Weights of a small transformer language model.
Size: 8 layers, width 512, 8 heads of 64.
Each number is 128 + 24 x the weight over its row's rms, rounded and kept within 0 to 255. Layers, rows and columns count from 0. The size above them is the row's rms in percent of the matrix's.

# layer 5 MLP up, 2048x512, rms 0.037, rows 1732-1784, columns 256-319
size [111  93  93  95 100  93  96 103  93 101  90  99  98 102 107  98  94 101  95 110  99  96 100  98 109  97  91  92 111  98  98  91  98 103  92 102  93  97 108  94 104  97  89 108 101  99 100  93 101 102  96  94  95]
[[144 149 145 160 152 148 114 162  76 108 121 153 152  82 139 155 154 112  92 147 135  86 157  63 120 172 120 159  95 146 129 119 141 132 116 119 104 133 131 151 117 133 133 123 104 114 165  99 161 105  99 141 161 136 167 107 164 102 110 108 138 142  92 164]
 [ 97 176 121 134 124 136  95 118 131 150 134 129 118  82 107 157  81  72 129 139  93 171 136  98 105 103 130 168 137 127 153 142 109  76 157 112 144 122 198 130 107  87  88 102 138 133 127 184  86 112  92 123 107 130 130 168 141 122 109 130 157 140 143 120]
 [146 148 132 100 151 180 149 134 124 120 125 135 127 171 176  76 109 172 120 124 115 131 154 129 144 160 134 136 135 168 107 138  85 104 119 119 150 127 147 142 161 113 140  98  92 122 144 130  98  98 148  85 113 124  95 112 142 131 101 124 145 113  73 125]
 [139 183 157 118 178 128 156 139 107 194 150 145 104 147  89 127 127 124 146 122  82 110 134  94 114 111 117 153 109 132 114 144 117 131 134 102 108 140 138 107 138  91 155 111  88 126 150 200 130 133 102 102 135 104 142  82 102 103 130 157 152 107 113 117]
 [163  96 134 115 106 111 137 120 116 152 151 159 115 126 117 117 115 144 119 144  98 109  96 132 139 123 148 147 131 200 201 131 113 143 147  68 133  92 109 145 105 160 135  96 135 158 106 130 108 130 107 162 148 139 146 162 149 124 145 118 135 100  94 125]
 [154 128 128 134 112 116 137  87  86 143  91 120 171 123 104 110 124 114 125 140 104 148 154 120 152 154 138 136  98 119  97 156 132  84 115  99 126 142 177 144 126 173 142 104 125 102 140  90 137 109  98  97 120 115 135 129 151 119 116  78 122 125  91 166]
 [111 157 158 168 133 144 173 150 126  82  80 145 140 118 138 140 152 115 132  90  94 118 127 157 121 105 135 126 176 156 151 152 155 120 135 135 123 125 149 150 167 120  91  85  96 134  89 117 116 143 115  97 174 124 138 129 110 129 121 120 150 123 129 111]
 [148 171  94 122 136 157 156 130 137 106  88 130 141  83 149 124 128 183 168 152 149 166 137 122 113 179 156 141 129 130  93 134 145 154 141 159 133 139 134 146 139 147 112  92 114 121 123 119 111 123  91 142 123  98  90  95 105 139 119 146 124 124 130 162]
 [147 103 115 131  48 119 131 116 143 115 149 129 161  95  94 166 116 127 132 120  82 126  94 146 179 108 179 122 122 140 129 160 118 127 153 158 134 151 161 104 116  66 124 143 156 165  94 111  85 146 151 141 153 119 130 139 130 122 129 102 150 145 130 115]
 [136 138 139 121  97 133 153 136  63 107 175  95 119 127 133 107 145 147 125 146 186 125 104  99 141 115 146 131 160  89 143 102  93 127 134 100  87 119 117 167 118 121 113 151 105 148  93 120 158  72 138  99  87 131 119 115 115 122 162 120 158 120 110 126]
 [114  65 113 111 174 104 119 140 122  92 151 140 110 159 161 153 122 118 117 153 108 143 111 146 144 112  83 120  84 124 113 110 136 174 128 101 144 183 151 113 156 133 132 105 149 141 135 135  99 138 134 143 128 177 128 155 153 126 164  97 151 131 125 122]
 [175 131 111 128  97 130 122 138 128 129 132 159 151 141 149 116 129  95 133  97 104 102  95  98 172  87 123 146 140 146 123 130 104 111 146 115 151 140 135 136 132 111  94 110 134 150 119 119 163 113 165 124 135 127 114 157  97 112 186  91 154  96 160 143]
 [107 135 160  90 124 113 118 105 113 153 123 156 130 143 150  90 110  95 100 118 120 137  98 122 112 132 171  99 123  83 103 114 115 102 153  80  86 132 130 143 119 138  94 116 131 145 117 100 162 138 104 155 128 130 125 121 126 148 122 112 164 142 142  97]
 [159 132 106 166 130 144 130 149 125 180 114 133 125 163 103 106 144 167 132 129 141 138  93 128 150 124 146 119 130 123  94  97 131 133 141 131  95 117 149 147 116  80 139 155 101  70 110  92 123 108 134 131 157 127 111 107 108 149 143  59 154 107 124  68]
 [107 136 183 114 117  98 164 146 130 115 151 160 128 138 120  87 124 116 170  92 125 136 131 105 132 109 151 132 127 118 111 143 119 103 139 158 129  99 155 154 134 122 118 112 144 175 140 131 128 135 123 144 139 132 157 122 131 142 127 127 155 138 136  99]
 [120 149 135 147 141 125 104 145 109 144 142 159 131 157 111 107 164 137 141 138 146 146 145 129 140 146 128 136 121 140 164 167 125 143 148 137 141 110 140 101 139  97 114  80 158 131 110 114 114 104 118 139 112 164 166 123 166 163 125  93 149 118 145 133]
 [ 90 130 114 115 139 108 137 142 132 117 111  94 118 134 100 131 168 107 169 119  92 126 136 117 119  85  82 156 145 139 149 131 132 156  85 113 144 151 102 129  74 136 167 104 153  83 164  92 129 122 152 154 154 110  91 139 155 149 120 144 134 148 136 139]
 [112  90 143 157  85 120 140  99 153 166 146 167 139 122 183 111  83 138 105 135 109 120 101 123 132 123 134 180 113 117 107 182 125 142 107 126 123 107 146 112 170 139 130 122 135 127 103 145 166 120 138 133  92 136 166 108 120 136 121 101 140 157 121 142]
 [121 108 132 160 138 122 165 127 107 144 115  86 107 115  85 136 125 128 138 103 125 123 165 107 151 139 103 103  94 168 167 116 129 111 134 116 142 116 151 180 124 133  87 113 153 140 102  97  94 139 144 164 153 143 125 176 133 143 124  77 160 140 147 152]
 [173 154 149  89 149 106 164 146 131 106 188 150 156 128 169 105 141 137 143  87 125  75 131 134 161 110 135 125 109 148 100 104 147 104 147 148 138 114 150 131 156 131 129 135 171  96 101 154 147 103 130 145 120 116 130 145 101 169 103 184 134 159 114 111]
 [119 146 120 115 121 133 146 106 108 150 123 107 145 119 158 152 107  90 154 154 165 145 146 139 126 132 103 124 140 180 131 147  77 157 114 142  99 147 122 102  91 122 101 110 143 139 151 139 143  90 143 131 134  90  89  95 130 151 115  89 113 147 108 155]
 [121 124 124 164 126 162 143 133 166  98 128 113 132 136 161 156 146 172  88 124  96 140 120 134  97 137 155 144 100  75 150 123 124 108  58 110 110 100 155 116 134 134 166 114 102 150  99 146 153 100 138 113 142 123 173 133 138 117 117 125 159 147 150 100]
 [140 162 141 145 101 133 135 135 126 157 154 148 133 122 168 160 141  88 169 134  91 117 112 120 130 113 113 134 110 147 111 113  80 142 155 119 121 123 133 148 125 107 158  65 137 148 166 162 145 120  89 139 157 121 147 132 113 143 115 145 138 111 137 131]
 [114 140  83 131 192  88 147  98 155 118 117 167 142 147 128 101 117 121 101 128 107 115 137 138 123 160 111 168 120 117 124 144 128 106 142 143 104  88 163 129 176 132  83 127 168 169 133 135 145 159 168 130  77 119 122 145 101 144 135 115 124  91  98 104]
 [132 115 118 126 173 102 116 123 191 118 144 115 101 132 185 150 147 139 121 154 153 149 145 178 140 144 113  91 130 101  96 128 134 125 140 156 144 143 128 162 122  97 130 120 127 181  98 111 139 131  80 146 105 149 160  66 114 128 116 136 116 164 108 150]
 [135 118 178 166 119 136 137 149 120 133 109 135 128 122 110  93 105 149 139  98 169 124 112 124 117 123 134 131 151 160 136 125  94 140  97 157  81 137 141 114 109 138 137 167 148 120 132 121 125 125 100 119 154 162 143 106 130 138 100 151 120 131 140 112]
 [142 111 122 101 121 120 144 167 121 134 114 126 104 133 153  90 133  94 148  93 103 152 151 127 119 115 102 131 155 120 102  99 102 142 130 121 133 127 105 135 125  86 135 103 113  77 147 108 125 122 137 141 156 140 118 126 146  76 143 119 147 100 107 157]
 [130 136  92 133 104 147 135 127 160  99 183 140 133 104 160 141 111 114 127 171 148  99 129  88 132 147 180 117 116 138 176 130 119 101 151 128 120 142 110 107 171 124 121 135 120 130  91 127 113 132 122 104 153 152 100 106 119 168 129 151 135  83 158 143]
 [122  93 111 122 142 135  97 110 139 130 144 110  99 102 162 133  97  82 143 111  96 127 147 142 117 117 139 142 127  76 115 120 122 155  80 134 119 167 140 149 126 111 159 111 130 121 151 125 113 121 100 138  97 110 127 132 109 151 130 111 148  88 149 134]
 [162 116 153 182  86 121 165 102 102 119 134 157 105 162 172 145 135  85 125 149 105 159 109  90  98 124 147 130 106 109 146 151 132 119 134  95 146 124 118 158  97 150 149  65 116 151  94 125 129 125 157 153 128 104 121 135 131  93 112 131 139  93 132 117]
 [123 114 140 122 154  81  96 179 111 135 135  91 115 133 152 141 130 113 152 143 133 171 124 107 147 129 153 127 136 126 129 182 162 118 144 152 117 128 155 104 138  88 153  74 165 177 148 118 136 110 179 100 111 169 138 111 166 138 161 184 133 136 124 113]
 [175 163 126 127 124 116 194 145 110 127 147 150 136 107 147 127 151 153 133 102 122 136  90 108 149 144 133 125 112 111 143 160 100 109 139 144 122 121 103 111 140 121 145 150 152 151 140  94 136 115 154 148 191  75 127 114 129 107 111 124 154 104 122 130]
 [107 122 133 112 142 110  97 141 102 128 180 111 127 109 106 142 140 144 148 119 113 143 165 131 152 158 105 107 136 149 136 117 148 128 116  79 103 170 146  88 155 140 122 119 177 123 152 180 152  78 164 110 146 131 156 153  94 109  94 123 148 161 146 138]
 [153  71 112 130 142 117 192 121 159 145 105 138  88  99 110 135 129 130 117 156 167 133 139 139  76 155 129  96 132 163 135 105 140  75 110 123  75 150 156 162 122 112 178 125 160  95 101 132 130 116 125 149 110 113 121  82 104 120 127 103 146 137 155 137]
 [131 161 140 106 133 160 163  95 127 128 117 156 142 137 123 109 121 109 110 126 109 160 154 128 100 137 156 152 116 125 138 132 139 143 113 125  82  96 128 122 156 116  99 107 120 139 129 100 140 150 125  52  99 100 153 152 129 145 144 132 112 151 122 109]
 [123 140 152 133 129 122 113 142 119  94  79 121 109 126 151 123 156 109 168 134  83 132 143  84 111 132 130 167  88 127 111 184 134 111  89  91 111 129 145 153 102 118 163 164 128 156 142 112 123 110 147 115 124 166 126 118 158 125 119 112 133  95  91 121]
 [152 164 101 121 123 137  75 110  75 121 119 117  84 144 138 101 160 120 115  96 128 154 165 139 133 141 142  65 137 177 153 137 109 143 152 127 138  90 143 112 112 186 166 135 110 152 123 148  74  77 138 143 133 150 144 159 109 138 146 125 156 111 117 113]
 [101  89 114  95 143  77 117 140 154  99 113 116 125 119 109 171 108 100 163 102  74 114 101 163 109 110 136 115 117 148 103 102 117 110 137 170 140 156 122 155 143 120 140 174 137 167 146 107 113 135 119 131 129 191 128 128 115 124  90 141 121  92  90 126]
 [152 136 149  72 166 112  97  97 152 156 133 144 108 101 123 147 126 127 113 110 162  92 142 115 150 123 126 141 104 144  83 155 200 110 139 110 134 136 138 125 143 131 153 129 141 110 165 102 128 125 143 136 117  71 128 136 135 117 151 130 153 190 114 122]
 [114 178 147 100  88 135 112 136 130 131  95 167  65 125 135 179 135 134  95 111 149 131 151 142 154 139 102 187 153 128 118 117 116 104 131 153 184 125  81 154 147 138 170 126 125 109 166 129 139 112  97 123  82 194 101 168 187 129 121 134 143 134 140 130]
 [ 83 106 174 125 115 160 179 132 138 137 108 118  90  85 144 136  68 139 115 101 124 121 123 111 157 139  93 152  86 128  95 121 157 119 139  98 160 119 146  72 130 166 119 122 132 151 105 111 114 124 116 117 145 148 143 170 141 146 161 137 133 127 168 119]
 [151 131 113 167 132 126 171 140 107 130 126 143 117 111 144 163 131 167 127 107 105 133 123 137 115 121 148 113  93 127 123  90 122 108 153 137 135 110 185 116 136 161 126 122 134 152 103 187  80 113 153 126 128 148 124 121 114 135 111 127 137 138  97 177]
 [161 110 110 124 168  99  84 127 132 111 174 142 117 106 114  98 144 130 130 166 129 112 137 153 180 146 111 141  80 153 118  94 111 118  88 156 144 161 149 114 132 112 115 115 119 145 146 114 133 123  48 155 115 144 102 123 174  71 110 110 125 164 128 134]
 [113  99 110  96 182 128 106 148 104 160  79 154 120 146 144 168  91 117 149 115  87 105 139 109 119  99 126  91 108 121 141 126 140 123 103 143 128 126 141 119 158  97 125 189 188 171 148 102 171 183 127 121 106 157 163 121 127 141 101 163 180 152 123 174]
 [113  91 140 185 110 147 156 122 129 108 107 108 130  90 105 127  91 125 147 117 132 102 143 152 149 147 128 106 151 126 144  84 101 140  88 111 120 111 138 130 145 134 108 168 119 145 119 122 160  92 157  95 138 146 153 152 110 118 141 151 143 138 123 175]
 [143  95 146 114 101 121  91 119 126 159 138 123 116  84 150 125  98 118 118 134 109 103 139 117 149 150 158 133  99 119 133 129 143 143 146 135 106 128  95 111 114 137 153 120 119 128 116 133 139 154 120 112 120 138 157  91 118 137 117 167 118 122 118 128]
 [180 147 136 141 178 133 118 103 109 107 124 131 181 122 118 128 100 122 122 112 151 116 140 132 130 113  89  79 166 150  91 134 100 126 179 155 117  92 116 108 145 112 130 129 108  49 115 159 146 134  99 127 135 106 139 151 141 140 102 156  85 160 131 152]
 [129 117 128 103 145 125 131 126 125 141 112 131 122 146 103 136 102 103 156 123 101 154 160 126  85 108 139 128 143 160 110 122  83 147 162 156 108  85 105 103 138 115 155 144 106 159 103 193 108 132 160 127 149 145 136 103 147 134 151 125 125 109 144 145]
 [166 191 130 150 117 107  95 112 135 126 134 106 150 167 138 112 137 161 124 128 112 140 115 142 127 144 139 152 140 114 121 150 177 144  97 155 108 120 147 170 120 122 143  86 127 135 186 102 142 126 114 179  89 113 131 103 127 131 120 161 134 142 111 154]
 [174 143 139 101 110 106 175 158 114 183 170 126 122 174 148 154 107 124 125  95 138 130 154 122  95 119 107 100 149  73 125 136  86 148 135 145 116 142 131 157 126 124 142 139 117 139 117 138 103 106 153 118 132 120 129 162 109 111 124 148 157  98 150 127]
 [128 145 124 130 145 142 151 149 128 128 118 136 166 146 134 159 124 105 170 127  95 126 108 135 137  87  96 103 138 143 140 119 162 125 170 131  93 171 143 128 129 120 112 126 132  55 110 114 136 106 101 117 107 126 128 129 140 136 150 135 159 166 129 118]
 [118 177 151 135  77 143 120 162 132 121 117 121 106 172 146 160 132 194 114 152 139 168 136 104 122 123 136  85 141 152 131  73 173  60 117 128 134 138 119 119 114 143 146 115 119  94 141 179 111 109 130 112 124 125 125 175 117 164 168 119 122 137 158 140]
 [136 101 146 140 129 124 131 129  82 111 121 162 134  75  83  92 102  80  94  63 168 121 157 105 139 113 109 173 152 131 111 151 126 116 156 120 125 133 119 133 110 114 142 123 105 176 107 166 145 110 103  96 147 104  97  96 145 147 114 127 100 148 138 169]]
# layer 5 MLP down (transposed), 2048x512, rms 0.037, rows 1732-1783, columns 256-319
size [109  97  83  94 104  90  97 102  86 104  91  96  98 100 107  95  99  99  93 114  95 102  99 103 109 100  89  95 116 100  99  89 102 103  89  97  85  98 114 100 108  85  93 115  94 100 104  90  95  98 100  96]
[[143 175 142  90 157 137 102  83 157 147 127 139 135 124 115 142 110  94 143 133 112 124 123 183 103 140 104 148 129 113 129 137 157 148 103 130 109 131 176  95 133  81 126 160 101 144 179 131 149 150  93 127  83  98 113 141 119  64 136 140 136 160 122 122]
 [ 89 129 155  96 123  98 143 131 116 113 141 119 123 161 165 102 121 172 147 114 104 117 158 204 147 117  97 122 152 130 164 155  96 132 124 143 148 105 102 128 104 166 177 162 114 146 175 116 139 156 135 165 180 113 115 142 115 140 152 129 115 118 133 189]
 [ 90 104 136 112 132 167  77  91  98 133 181 149 124 174 152 104 104 118 149 126 108 121 101 156 133 138 125 119 131 100 121 124  71 152 120  65 118 106 129 110  96 122 134 145 149 142  99 177  97 147 133 150 135 150  90 124 130 117 116 115 117 131 155 129]
 [ 91 102 131 130  80 115 136  86 162 133 117 141 165 137 139 132 130 145 129  88 176  95 108 122 131  58  84 167 159 126 106  90 144 166 132 140 126 112 102 120 161 107  86 114 157 113  88 149 112  85 119 158  98 124 126  99 133 119 149 132 107  93 125 134]
 [121 120 136 122 114 121 119 123 127 132 118 101  91 127 124 113 149 161 160 132 134 121 171 140 156 119 120 118 162 130  71 146 113 137 197 106  96 156 122 119 103 125  87 175 142 139 139 192 138 134 135 152 142 133 136 115 169 102 187 130 131 133 129 124]
 [115 130 157 135 112 121 140 124 171 132 137 127 166 165 141 146  91 136 128 107 168 128  81 166  73  99 136  92 158 152 120  76 151 126 141 181 114 143  82 109  92  93 127  91 122  69 111 160 122 159 146 136  84 134 122 162 132 158 142 168 124 139 146 112]
 [166 190 122 137 105 116 112 119 121  92 106  99 132 144 125 128 158 149 121 145 100 158  97 125 119 142 101 120 167 117  85 129 108 120 127 169 168 118 109 154 165 159 124 119 130 140 189 124 133 141 139 118 131 147 152 168  95 148  99 117 112 131 132 133]
 [ 92 158 102 117 117 149  99 130 126 105 123 119 155 130 162 163 127 119 103 107 132 130 107 130 132  96 132 155 154 126 108 112 132 137  91 153 175 109 115 153 126 113 132 177 113 130 174 118 113 154 101 123 114 128 128 135 145 146 138  84 140 114 114  88]
 [153 143 133 175 100 101 148 119 106 145 149 121 144 143  91 149 134  94 124 170 157 146 133 158 112 113  90 116 186  97 139 122 130 111 106 137 113 152 158  94  95 140 137 139 135 129 186 130 118 112 119 130 142  85 173 114 112 126  87 101 122 136 140 144]
 [111 153 116 131 148 117  89 169 104 118 133 162 146 103 170 133 123  93 129 117 109 157 126  86 121 123 137 117 140 124 117 115 116 147 105 118 104 143 120 133 100 104 145 134  93 122 137 132 112 175 145 125  80 173  77 133 122 139 111 104 142 160 145 101]
 [119 117  98 156 100 143 139 143 118 140 114 129 140 126 156  73 135 141 144 188 139 144 138 126 128 176  80 110  66 128 123 147 135 137 135 126 100  98  93 120 123 180  71 117 115 159 150 152 107 143 119  94 157 140 115 106 178 151 116 146 112 115 155 122]
 [125 127 142  55 154 115 144 135 179 108 113 123 118 111 137 153 146 133 132 104 103 122 146 121 130 129 144 122 143  91 155 104  88 115 117 138 146 107 145  92 140 120 150 134  96 148 152 109 143 156 124 137 151 100 112  82 100  87 101 173 154 159 120 159]
 [122  89 126 140 109 149 129 115 113 107 135 131 121 146 117 111 117 141 189 151 124  99 164  97 145 107  73 109 115  95  90 159 103 127 115  75 125 117 127 147 128 116  87 166 150 107 132 156 136 125 124 105  92 113 139 118 105 151 135 172 107  95 129 133]
 [123  95 154 102 126 121 151 113 130  99 149 117 148 123 135 162 130 125 118  72  98 144 129 149 119 117 118 159 156 155 147 110 119 123 178 132 113 136 141  93 155 186 128 125 181 110 102 163 115 116 136 111 184 111 148 103 130 122 127 124 101  91 167 143]
 [136 117  89  80 132 121 120  94 112 161 183 161  99 150 137 115 109 130 139 113 110 123 159 139 102  77 187 124 129 144 147  93 157 143 144 154 153 131 112 113 145 114 120 117 121 111 141 106 138 155 162 146 150  87 104 105 187 125 129 133 149 127  97 144]
 [164 142 137 134 134 112 117  64 105 148  88 140 132 132 138 128 148 171 179 134  90  92 129 163 136 104 144  84 112 136 118 135 147 117 110 133 174 132 133 105 143 119 133 103 117 102 150 116 146 130 144  79 104 140 115 165 159 106 150  98 119 111 112 138]
 [ 96 128 127 142 111 153 120 135 141 113 145 114 138 156 148 119 145 147 158  99 154  98  96 175 143 140 119 137 135 131  89 117 159 156 118 130 132 103 128 138 162 110 157  94 162 153 138 143 135 148 139 126 177 136  38 114 120 142 116 143 169 145 124 112]
 [122 147 123 176 124  99 116 151 154 120 115 115 147  96 134 122 152 149 128 154 133 118  73 128 128 130 104 101 118 140 126 140  72 156 103 154 126 164 161 192 138 113 108 121 135 104 123 131 159 158 131 155 123 118 144  95 102 135 162  94  92 136 135 116]
 [ 91 147 148 139 139 132 101 149 152  97 125 156 151 111 152 118 118  82 136 148 148  78 139 153 139  80 139 127 149 115  55 128 124 161  93 115 110 128 106 116 113 120 106 122 102 128 210 114 155 155 137 108  92 128 165 119  86 151 137 136  71 101 109 163]
 [118 131 129 131  99 140 131  86  68 149  94 107  98 150 121 149 104 145  99 139 134 115 141 157 151  97 132 146 103 153 136 163 131 111 157 122 111 107 110 105 110  89 113 136 135 137 138 157 133 114 148 148 113 134 122 153 140 134 102 139 118 144 137 107]
 [ 82 139 127  87 118 152  87 125 113 129 167 154 101 132 126 137 117 147 130 122 105  90 139 110 116 194 163 142  79 136 114 113 164 142 108 115  77 162 124 157 140 168 178 134 158 125 136 143 121 119 138 161  91 102 125  81 121 111 145 122 148 128 101 174]
 [121 123 142 130 106 111 110 126 100 140 118 103 119 121 134 121 147 164 137 135 113 154  98  90 141 129 133 104 132 138 103 138 145 150 114 158 125 125 162 111  97 144 107 118 137  83 156  98 107 121 169 127 185 130 116 133 176 126 131 110 148 111 133 100]
 [114 147 118 143 136  84  77 148 147 136 137 101  98 135 120 120 108 142 135 143 146 139 125 147  98 156 145  70 103  69 150  74 162  70 156 116 110 118 131 114 121 144 139 148 139 112 114 122 162 147 146  95 122 152 115 132 142 117 131 131 125 102 109 135]
 [193 119 130 142 144 166 143 111 106 143  96 121 129 124  70 106 156 150 153 191 181 128 137 162 117  66 152 141 116 126 110 162 139 120 170 124 141 125 142 144  88 114 150 120  96 152 138 113 128 167 120 135 147 143 152 134  98 142 135 171 106 142 106 104]
 [139 132 156 115 141  73 116 122 129 119 161 114  84 140 139 117 155 125 161 160 129 140 155 126 171 172 138  99 194 120 132 151 100 116 132  87 148 101 152 142 112 146 110 120 132 131 160 122 127 123 182 151 110 134 131 136  82 127 136 148 124 114 122 132]
 [138 149 121 157 142 125 122 207 101 123  81 107 142 151 116 130 147 135 150 117  95 136 136 121 166  90 133 135 141 124 132 132  82 163 129 116  96 145 160 131 137 114 139 129 143 128 147 144 122 137 136 143 138 101 138 114 132 104 124 123 150 133 120 122]
 [100  99 126 187 141  97  89 123 155 112 141 147 110 124 111 156  85  95  72 154 135 115 102 108 110 157 149 157 142 156 175 143 115 121 132 134 138 104 143  74  96 142 116 129 152 142  85 137 122 102 117  94 110 161 121 140 144 151 161 117 102 135 147 148]
 [146 127 175  97 116 150 114  95 142 100 127  98 180 114 175 112 118  97  98 132 129 124  99 132 141  77 138 146 153 126 169 143 125 163 137 118 149 113 134 142 143 116 165 177 132 127 100 123 131 104 132 128 112 126 141  88 147 146 112 131 116 108 111 137]
 [126 146  88 117 109 109 159  58 134 130 108 153 156 102 102 137 106 102 142 129 104 137 173 131 121  73 118 133 122 157 100 111 148 136 109 156 139 114 131 136 167 116 135 137 110 139 117 111 130  95 138 151  99 136 127 115 171  81 118  68 140 100 151 135]
 [114 110 143 106 106 137 114 150 133  93 112 134 144 131 170 168  95 134 136 139  75 154 128 160 149 107 151 127 122 145 130 156 153  73 120 163 123 131 135 141 115 155 113 109 100 167 106 122 173 106 104  99 139 109 121  90 135 109  84 108 123 120  97 132]
 [153 169 123 114 139 131 124 101 124 156 151 162 139 134 133 163 157  99 129 156 142  93 132 127 112 113 163 119 128 158 139 198 143 131 112  92 150 125 119 140 157 137 167 125 139 125 102 146 159 101 141 122 131 114 140 141 117 113 179 113 173 108  88 125]
 [136 120 142 138 111 135 123 140 117 177 144 142 142 120 146 116 102 134 125 142 113 129 152 147 209 113 150 131 112 136 130 114 155 119  92 105 114 170 117 109 120 149  83 117 115 125 150 136 125 146  78 120 114 212 173 138  99 155 101 108  74 136 130 140]
 [153 150 130 135  99 179  84  93 126 121  94 122 108 154 114 121  93 129 148 141 101 139 145 139 150 124 124 144 126 106 107 163 108 117 164 131 116 172 111 146 105 152 119 149 187 156 137 156 140 131 114 122 129 150 153 118  74 123 169 122 169 115 116 111]
 [177 106  97 142 147 207  94 152  91 103 122 129 127 125  97 160  91 119 143 130  77 143  94  92 146 180  80 130 142 167 139  91 118 121 177 173 127 105 124 147 168 124 121 129 136 114 153 124  95 149 106 153 116 117 104 141 123 151 130 130 119 125 148 150]
 [100 123 155  98 155 163  98 134 158 130 131 107 136 108 142 146 112 118 144 147 111 137 119 128 147 152 137 142 110 126 116 164 135 120 130 144 143 126 124 123 114 167 161 110 113  92 106  74 133 158 159 140 124 144 132 157 114 107 152 115 109  98 123 153]
 [ 77  97 100 161 112 127 132 121 123 111  88 142 130 117 125  82  91 122 106 152 112 145 104 191  63 142 134 145 148 136 181 126 111 102 138 125 106 145 116 138  99 114 131 142 116 138 135 107 104 105 140 144 168 128 124 130 149 119 176 174 143 118 123 171]
 [116 154 127 146 154 100 115 130 145 127 123 171 134  67 125 137  73 178 144 138 143 104 108 111 118 129 104 102 134 132 146  61 128  87 112 126 136 142  85 111 135  95  95 161 110 104 105 154 142 145  99 119 151 103  98  99 151 143 110 136 141 113 120 132]
 [103 122 142 106 127 124 141 176  71 181 135 104 102 153 150 169 123 126 130 117 155 119 124 126 151 110 119 151 117 104 133 109  95 148  73 174 145 140 171 135 178 103 159 131 157 128 141 133  93 179 142 122 137 171 143 141 104  95 105 147 136 127 118 112]
 [154 136 120 153 179 157 120  80 137 132 152  97 130 128 126 109 157 132 111  78 152 151 140 129 113 134 125 174 116  91  79 118 186 132 143 157 139  99 141 160 175 114 131 143 126  97 141 124 127  90 158 113  87 170 121 107 102 131 124 176 154 112 148  93]
 [ 91 123  87 115 150 142 187 173 129 156  74 150 129 117 153 107 146 116 110 121 102  98 100 130  94 111  93 146 124 126 145 120 154  71  97 156 139 136 128 126 155 135 144  98 116 100 142 130 136 178  83 140 110 144 167 174 182 128 126 117 106 120 128 105]
 [ 54 142 155 132 149 116 157 115 153 102 162  89 110  97 101  92 128 136 119 126 125 146 131 114 136 136 110 101 136 133 103 167 136 125  97 110  67 135 147 122 149 112 123 136 108 127 128 139 128 130 143  98 163 122 144 106 178 135 145 162 100 135 215 100]
 [114 170 132 108 120 131 133 123 125 130 130 132  99 142 111 119 176 144 112 127 120 154 140 156 148 118 110 142 125 130 153 105 163 111 112  98 116 164 196 108 125 103  97 112 148 161 109 104 115 128 123 146  85  82 132 115  93 130 150 158  91 112 133 135]
 [122 124 168 112 136 106 126 123 126 167 128 144 119 112 120 149 129  93 154 154 107 108 131 100 101 143 156 107 122 131 120 108 149 147  95 136 113  96 144 107 160 113 143 162 135 126 157 149 112  92 121 146 121 105 130 123 167 130 123 108 154 131 175 153]
 [152 124 137 130 103 127  99 128 151 133  98 129 171  93 142 118 173 112 140 163 101 129 139 134 161 117  84 141 169 134 162 138 158 141 118 130 123 140 131 177 117 114 170 151 125 102 132 131 160  94 124 144 159 112 120 124 110  80 138 113 164 101 156 111]
 [115 135 147 135 130 163 139 114 108 117 113 112  93  82 171 119 111 129 168  72 141 120 118 135 136 149  94 120 158 149  96 117 106 113 169 118 154 139 172 135 135 145 128 124  61  83 147 151 149 122 135 153  94 122 133 116 142 166 127 101 120 180 119 118]
 [137 149 107  95  83 138 125 117 125 135 107 144 129 166  69 123  80 151 150 119 110 145 146 142 126 183  95 124 121 148  75 100 132 130 141 130  78 142 105 103 136 103 108  96 138 147 149 134 104 135 153 136 141 172 125  87 137 154 100 123 134 129 117 135]
 [133 159 180 178 152 107 135 127  92 175 112 132 156 133 127 144 163 149 152  87 119 154 120 156 144  91 144 119 153 136 137 187 149  52 105 117  92 115 143 146 122 190 103 141 167 117 102 165  95 135 139 109 123 122 127 131 134 126 123 123 114 126 101 174]
 [111 116 144 134 110 118 119 125 107  81 163 128 111 124  79  91 109 152 125 146  94 106  99 104 147 164 144 149 160 103 127  99 102 101 109 160 118 118 137 154 108 135 133  88 147  70 144 125 111 139  58 131 138 139 121 108 167 136 127 132 114 144 126 135]
 [147 150 122 148 156 125 168  69 118 169 140 145  91 168 125 140 144 168 132 133 164  88 134 112  48 102 145 120 134 147 124 139 124 141 106 146 125 136 116 159 147 103 136 150 123 162 119 146  88 118 188 122 117 128 119 134 144 136 147 154 124 118 119  83]
 [113 120 128 103 112 134 137 132 134 150  81 153 113 140 154 118 111 149 150  96 140 126 133 111 101 121 152 124 145  84 157 134 179 127 148 148 106 153 130 176 145  90 136 109 108 112 115 104 151 126 124 114 127  92 101 112 132 146 128 144 151 130 124 100]
 [136 132 125 138 140 119 147 137 134 144 138 154 116 123 170 140 144 135 139 140 162 154 139  94  78 135 131 130 162 120 110  85  87  97 111 130 114 145 133  96 162 133  99 124 154 139 143 148 122 183 133 139 143 167 167 148 149 117  90 114 130 103 128 122]
 [110 111 143  90 130 147 112 113  91 129 102 148 114 116 151 147  89 112 126  94 141 117 165 101 117 141 128 129 128 125 126 114 129 129 142  92 151 116 124 143  87 103 159 132 140 131 152 133 154 102  86 128 170 138 118 126 134 149 144 137 120 106 109 110]]